config = dict(
    num_attention_heads=6,
    head_dim=32,
    positions='rope',
    qk_norm=False,
    init_std_o=0.0,
    init_std_down=0.0,
    weight_decay=0.14,
    max_seq_len=1024,
    max_steps=5413,
)
Each number is 500 + 50 x the weight over its row's rms, rounded and kept within 0 to 999. Layers, rows and columns count from 0. Numbers have three digits each. The size before them is the row's rms in percent of the matrix's.

# layer 3 MLP gate, 768x192, rms 0.068, rows 673-740, columns 0-95
111:514535588535581501463521456563488464459581591483511546489520495515528523517500535507562444501527439474593450430502466487496477372429463464550544446402445535374458452466484588519378442456431447492404468463565505583406562519468480423544446524607583463538581510480409528577487530518475533544
109:515565482524477550563445437517544591477533458508552521405553557492504553503593538564547489446562487451474475484552423456471450526445585560523599444499517409457443510508478393389627448530510499504506452449490459497483429571510518525535460426503477455433511398516425456477459498421484472448
085:539490494525518437560527523494448503541489468457533484477549485429475527519549548472573548468511566477495553434484476534426479509511502418469530474469519411566460449503463488360540585476552432477511407454463513549562477597470560553489531446525561368441490462499518502519423480531506393415
098:463538504548517443378539489411481454487515507587581583422590553529513563544516442397492486538492433511410540378565491490517535585528548493561577475493538541513530471436501495518453549536469564493613466516569506505466486535465506537498526560610459529554510465558562494483506391475484637503
124:500531480512506529458553485467600502484448529556454448477441586463577580444586465479563527528618487477413471557461509505532489495552480488460419534542469479535454555448519531487428499546533525550479583426472550461489543620405481413385470486476413599418519502477512445488498480454489415467
085:444470478508433535476462476574545535474523538540488529455474458619510548498578453568528427523587528579549501551428482480573510537468498545508609371501545525426491481514547488343372535460528472556529548519491535531453415525533588533491602474520473545436447499499515526459538522536504420484
101:550464497438452528513517470401450441513537510464572443528520500443473507491500517425542465491565438539422546533483508486430424444495436495542476490416483450381442441446614536478598530494495455516422409421578486552493603566499542478478455461544497405443544507547536477502523558511494527443
089:505529525497471516531479543482541436570504503477563596455494507455472458502494365496523550459529469509519487511489484434488498465511482505521489413407478511362510504562593508531483473467557552622513475487558557540431487554445551512571451510595514535439454499420505508514451534583627543409
074:579431557515505486565437536476462477517461454458543533541513492457576373436472525464477506521478445491509544495385506496533582425599559463459456470494494501547458446555573452535524544535457446479402457533446509456476557546548581604493450541485544565483510433518455541547441448542516478535
080:581466467513551488506436507469528570431551444480478570565498515513502418588383509503431481492502482539460521483464568448519507502487461461539504509467320598548505543541473505446622532551478471493509407572458498508439558437544584580524558503556441477510493485508536455448504386543491432529
086:435511527504499512531489465544569462525376510461476480569516496511456501519456395540471522560480580472526451518394654531520553536511608534445405500523505478566476467479520526607447501453480513531483479617453531441427434513459432447559549551510489515437573477447435525468496548603501499379
103:444449511544411508517496476447484510427493403553454428524480580463493585582452548461506430555437542470472470416547535512440461477487508535450513517445402543495495508442532509498448492594555449497460433467584504574453451613520493444497488573434465421546544492408421465552582462472536455546
085:577444528499560437454553467525469450469467495555541600518441492523513486570581403427493459489575487520584463535452492467395496487549439532505478499442457528521481428564516492508500525396521434444564461621490499544492553516312498602451511562376479484494471417479544568398432522605423499454
078:485441486571564466515418504524381491544462500585506597582497473464565584461493510447611437532487519479516531412514488482518553564514523529519452502504498579544511583514574599498489560554546527492478488455531439565498471594523522527445563590544569563491473476567560448472441439495523582476
086:503517465510538565525544442445399484431604498509511505557474545478475516531547476525440539495504453425515430533469420513513453462563512513523413512436462457432525547577559508527544568514517532466495546523481537579467553529413431486584494613526475560455472526553447504561470610509470566519
093:499504431525557494591564468611562359504571460512493577572516559397539439546450501518454481554564437487489533448467611398400583519445507492461423507488489549539486525476438487431490563492472358500487449553439475518566458506521567511556477581540526559489542568463443470504522477527476432537
098:532525502415499494459513536584528476505465558500462496481496422483433512596527576414496492595550538542587534414444497518514554561415494463507548514524547612529499536549583489495570497517508526438532514481500469480480419558370423468380496495587557462430453548539580531546511518522517514480
117:433422548494541545485506519415525441431536510483502502580505573388532535442505502443572434455515482446413503557475490448509498508463413488469551520514475398531476498425501450493560438558530523383500496440599523456521406528479533489456507550515481447522457366549465528541605508490523564519
105:541510484614554544422514518529541476465587563476536541505516545435468397447475535516582496479493524462581517390482475418496474531530564472526449513399479500512465448531493477415537477473529483546545402446538528608331412549471565461481507580611474516485585463506415519521586532456482513504
106:455525514471453488444489503521554470558592471489501577472598560594467579510471475488440483530491470498527462525480431468513441479510578479516418500401513587438513539570553563476550518417442542486448458558551562554489436452513484613544412553557409462557541590506366440474465595595514469393
084:418488492515520476499515509397540500453531525433576613470608468543430426637460395434519505499505491434514518504493596445448587546520462601527464478483503528597539501479480515408505493430514436432491490508483520511482383528476498492514459437529491538456451457532490507482510468469464403431
115:552485441530460438388495399523474514460556490503505471446488474408468499532514522497547487553547453515511507524470424472455441473548492558494493379478482578496499485495505497471503566461514503485473533616569516488436465503456518516532460488523495517532564474383478542570383438515375439506
103:427493459520437430459539633597535526506527479576549606551512522412452510398501420439488485534496588502437552518448459462629509537456544428511602497459491499519479506477530509523505585511463433597501537502500522530538526595417582466579570550513422476530451476488517518586447492473475522490
079:509475498476478559516491414542503499525545493560485573496449529504435440510482486460436508477533456482526431523525476438512530521572516464510500560515468621531481410574421581434476576522515470442510451495573433490481383517583523481526496605585450403514431478365518408450444510472622462480
092:467438532506496524498444551549509412461550476490494563599511509500459529494513516485558513562391471501498526476503564550515542494541564411493452494440581530490508485458460459413488520451413408470561455415525521601463489569602522441507520554492524526490531453494508470492500475543642545393
109:524484564491498450487553529542534515566532572535426526493405555471458451450556495511493470540493583462501441506493561442584518450580465431517467405430496419454479553472504475425491547474495611583500592452429501522502472474553524432459526627555550496403602562501495496465519613522555503532
108:591540517463483507483475557554492535560500495439575542492600495390546505531618474448506478449528593605538517477557515450536501421493400488572543494451479477528442569522454465470531507548522481491524530512519521612450453583442569500530684456524516512517567598469478439560482459427553441504
109:506446567493522528495483507425542450527529419447511528487521548544445439424430431492512531540505538479503466483428420531582447545464468421452585529448406561509504517554420453529567514552498439572527525501487561546483492505517484510489515434429501373428411506522537498535496606539441469394
093:518508508488444493488551521448611469471509473534489436488443483538473422531555466464466523461507441486557463448498459431470388551565384536531530572562545513439476427465488480513513489432478559524465413442458514467483483557513473482490424547532449528529503519456476532498514410373492537496
089:524524626547650398504512538407424470466535526490504329531537482509547494516388484443460432478490494467517574500457485501504495480505563507510447550591392547487431481506511437518463500454509488494457474590424419580379480531462500533478536500460466545444507566451599499545467475443480485564
070:475455488465488501510444528468526526492559469519469517440367559476494495462585452447576625583497505545463454421436459448431488474539473515464458507454481479573510506479528469541480524611500538504500450434568387483492481559467490561549499535496475526365575467435412552432535498437482516525
109:525463437481508442566454446479483545540550485450504445507524484457573494555472479514410506522510507494562506525496545467481628583485408511579516493468502515465481594535447433462558520452481530495552449457414459545429513551557516442570631511620459474497549527424531595526501521470462489491
113:520443497483467433437612495581509478494449511589434566466567486522550458460575528535575598507481456548499479495560448475428572545632510473519568507508449517525438573559503432490464532479549439494481450434464488497467526560458495470566480525491398492464523503507497454465476546564497533551
111:552535491519495464524549533566464514531646562573523544448636512546507624498538442492483462502518560464456486483408503512432508549496482495567484413474533611523504465533437399521484467516545558497527470528522439446526530592478546384564510518533533506552522528545530482473406535479492597497
089:441475481417490472454458495508546552446483490516556623477466478419475554498571472491549489535526460559533491554511436500448514524549498524566573462549392517481484534438454405511538514498495577504573540489527495491472553495518503504514494443534481483526504558453442447453473544596541490514
101:512501495484547358516567479347567534474469497528492504584537506542428538505502483499411445562530411457456513467509493551465559543482458519515539599433521499525482539489485538501492466556519457457413478507529485515440479418478497566537445426496588593520483461438513462449547535402561493432
115:395474488456564517437462436519491476550422499519556379454488517533490449465523590606401477532467482460496548494517473464484452494457471539535448499487476520461500506484402492462407523563533563498469557511562487482493512475477480599494502529422502581540554452464587562532501488477559508519
095:598462597512558421522526518434538499462517558539426573510489431421505553495485517470529589501564486531505448521475511501518444517436509474438545498599456444457462527554468499474513454416515483576600449536518549467492477473498509485512416407492469558527434495375429386498468453538598463423
110:529558449523399504484515492507540526496643558546546510521536545507486528583439505437487531439518485485522503466521529486548474478447479485490412453591524424519455478438582505369540421432410535525502445441528577585469414523496477370465514595540479538411520460460590468541513529445520519480
076:483482501532459500493544488535463573527426562508492509532671458448535513563443476512474502531590458449534505526502554589555491442525480498521582469433591462489525580608488589396436530507399590539570512435552514489474469430597544497427487414569499486399421522554601546592464429446546510470
090:539475561570437421525419517423501523533482551475584534529430527444483491432510437484517598575525497518414512540466412529544502468507488403504505590644468542538516518545467499495487515504383546600499510513496512455470511514483545487409458442505482447483508445559452511547461481556609510492
082:526533520522478517507558504499540351479412524500487559504480524466563468497592498543453550554517592514470439510540540479458537535509511551518542424420486460485502576467615515575477568477549603471541530551492576452483475443557557497539585506584446429490510403522407501514446500467510494505
091:448497523489478459508558509484525518469563531492521480478565456455618466513563497464506572549499452461512481480457532457522593530496425496509494449631481420487461588433401511447556403485495477541488451450524415433431506418467528525516527452521455562481510475427508568602535576409581587460
100:473553546548584460550439488562479405507496439460556492525485458529584566492495428494442454453459515465503553538412573535418598416511488450569468497523446545609514562505459494477482478513518511512545458502401641532413467655443500558564527488524509518501498533475464583611585476544440486532
102:495562577596499508420504507457444529487477500547428485483510531512501506441427550444473519519497535505508417362417453477619494492592447531555407484564495443456483455405532463521477516524450513572475443483510493459523499476448585529547493442454480467499597541472437508562560524390562513439
091:558571497497543597530390523532417500475452505547526504576468512432420530538440491555492456532564479461518422647480600475452498485392500466485473514546549515579451517487451517448501577501461575536469560544544499469432474555529578475513492521466553565537477536459555492488573411467510595494
095:608562493560568501463565569531490537492548496464491520502480481484513496465560507488485579495562558544487501421516408484537428555553491556521497414531502565445540425538497529510434489504470520446593520507525482528573506494413411516456543559522481523462534581455466487518502615427574531472
062:420532523530569639557499537520472628535435386517552531539505454479431552435506480537434518571425630495443612537501489498448429525472572551566417512561491447505492546468505489499485479515498497468490442501558392551437506474530457549500501462487469491464494486523457550433485551544598526471
084:471517507542468526468476509470633623521582486556560444528536505512489480446484475470467559539537604465501472469455451470583510473471501433510477553500435527508514560534512520456642520486478406531532586581439457493586406562413538488470580503543506494449463540434614496468514481466492454442
089:564438478466495456524531457452476539428518514461576515530439561439507547489498634556532460509579532512509514498474479526542476496447453448522634502448535526461430555424625416443488451559527634522525526502525525502592565453574439484504544502486565533526557478566548459615484446444532519524
111:509528511458478547434502482462586457480490499521494465442498524453448466550568592511400483484548357471540565393451507420472548505452419370547511528535528468474484461543496534409451500508493479534602420467486461464414406531466473513511562474541405443468487548424441470557519438500508476466
121:471486470448570587533479514516538428567524566454557457522605578542506494489606475485527490445516494474547501570479538479475654546535487526492472415470509486451455601472502433485531580365510526458481494502567557549429511497509448432487554483482470519469579522499478517404471410551540494463
101:510605587531565440446417561493451600436566581517565523519468492447530510516520517410508525557430508435506535538412517425461519574547595434475464526478508479445350440558593583470517467524486525632508479486537393480519473558531586470495506576500490521465514418480440480520522443460530458507
094:398378531429560548545396451533472531434509502457487495466534522488568528464488609451552413456484521452474508529441540447526585469506447468465474569510463485517531556496404515480513527408499430586442464433615525478508462470512414392511489511447451452512485473567477565441503478591571417498
096:453477545567579398406571597482456569471458520551576497509514477511554523436455441465483469497472507534552501515470466507503483448489474457495467485542478467487449498539488573481500652527469409536494490438518413506520567545533575476487436577511532409505482571466426456528480431509544517474
094:492551582515480605566525408522515512464491497462495548461577491600501456481484459514636515434536536525460415506567492522518461527526456502464418491398389559514534508366549516500527534484566506517406545470608487508484473537475512496544555477454545476527589429546500461525473465512450503494
113:454527533412476524494487518562529584522584480479426565504570522532559521522484512572445568550447383483479456442400533462449542521506490475513466539418386573514442504502470539441454409470550543493487583423574432587372464642518465500537486467489450492439470495433414494444488437497547499530
097:586540466565485457428544473505409542550581520489494482471452523464415432609514520552489542476526490469623512495494493465514469474478499539472534443514536578457451514474518521501512534471429467527476530404612537484418502579558483436442378513493478493451606425484436511495540506514415553505
104:467562471463505528450427443590470512508607490418554603497503537401450564508565545540472446481453570558446436486502541583395544469500551517545484539514487499399503551540550451460477387477465499495504477478507503499439489534486483558531447453473452523494410505449436513568442399463466502457
121:499533466525389523437496551475582455496597473519450501550541551483537585446464491492553517542473528562389568413474500527477434554477356506585508449481593529489491451400534573497497468474440440480563483407504499550558382554373543541567498489473516474494432526472480518484492443467465453497
107:517510411499524431481499439544482516495572561536393510510490585492557508513554459525533410524515410490410415447438425462412543534613454431407413508521521544482445478537472481533465509537500526549483478455500449473466536512456525457520445508531534552402465545460437512481462513480513590511
100:425493443507494461528458522461506478500506428497548411536458483506477532451484542481484477520451401506454355547523536551462548463474531578543519467473438550481468475494522459571475562374509515500553422534544532457492435566435422402584594499441504467496539380470478437571480506457477533411
100:519530523421518467610481561482497411549590501355488504522502570479493522486492514561548450415469492432472544470507398495520548509489480467505495450485524473516436488418491585520393494460515575526507409457511457567455545419452475458504443473527512456514481522472464486391577468517494501545
085:504472516521541593491441553457449428545506583490431511556482528546433507473437484518382506512460467488559410474484460569525501569438457543491584554466611476484432515462590546541451553465513603493529496483541527491528516516587441410525570520580603441465567438562580544516505508413511502456
107:585526416543476459488627476519402558483489411482451436523450496579441459506574526423499548606419554531494472545433502483537479487511558480494547455411439504513472515460541539515448553479472406518506509527589539544437581525550584504497485513441526507522459510494529513558411520453462508407
102:477433529557515557399473538440468485412531518459471468502551507544523466334567462522494563439500484536539423513447496453569503496558525490516484498449453499458454453478389507434458588400537537488417461543508556449459561436457508495486539423458473432467571521444499545473562495432563497425
080:557503552474508574551503566491428428512491442564506515548560527557512520489562446470470469441517416473495556411487524555527449451541446514498501465555431483439550550529512462516497483436544548510585472460445641516559483486472436481537463449518503508493533608553389457490560458536529493458
111:521651502539508414511509525529472549524539526421506471602505608412472480474533522479482427559557550487422476487536474447463560534531489453519510525438461524487461534518546541415531504430497530515465492459551439568396454531455633411622522539568400506516454518532433455510599556427551543463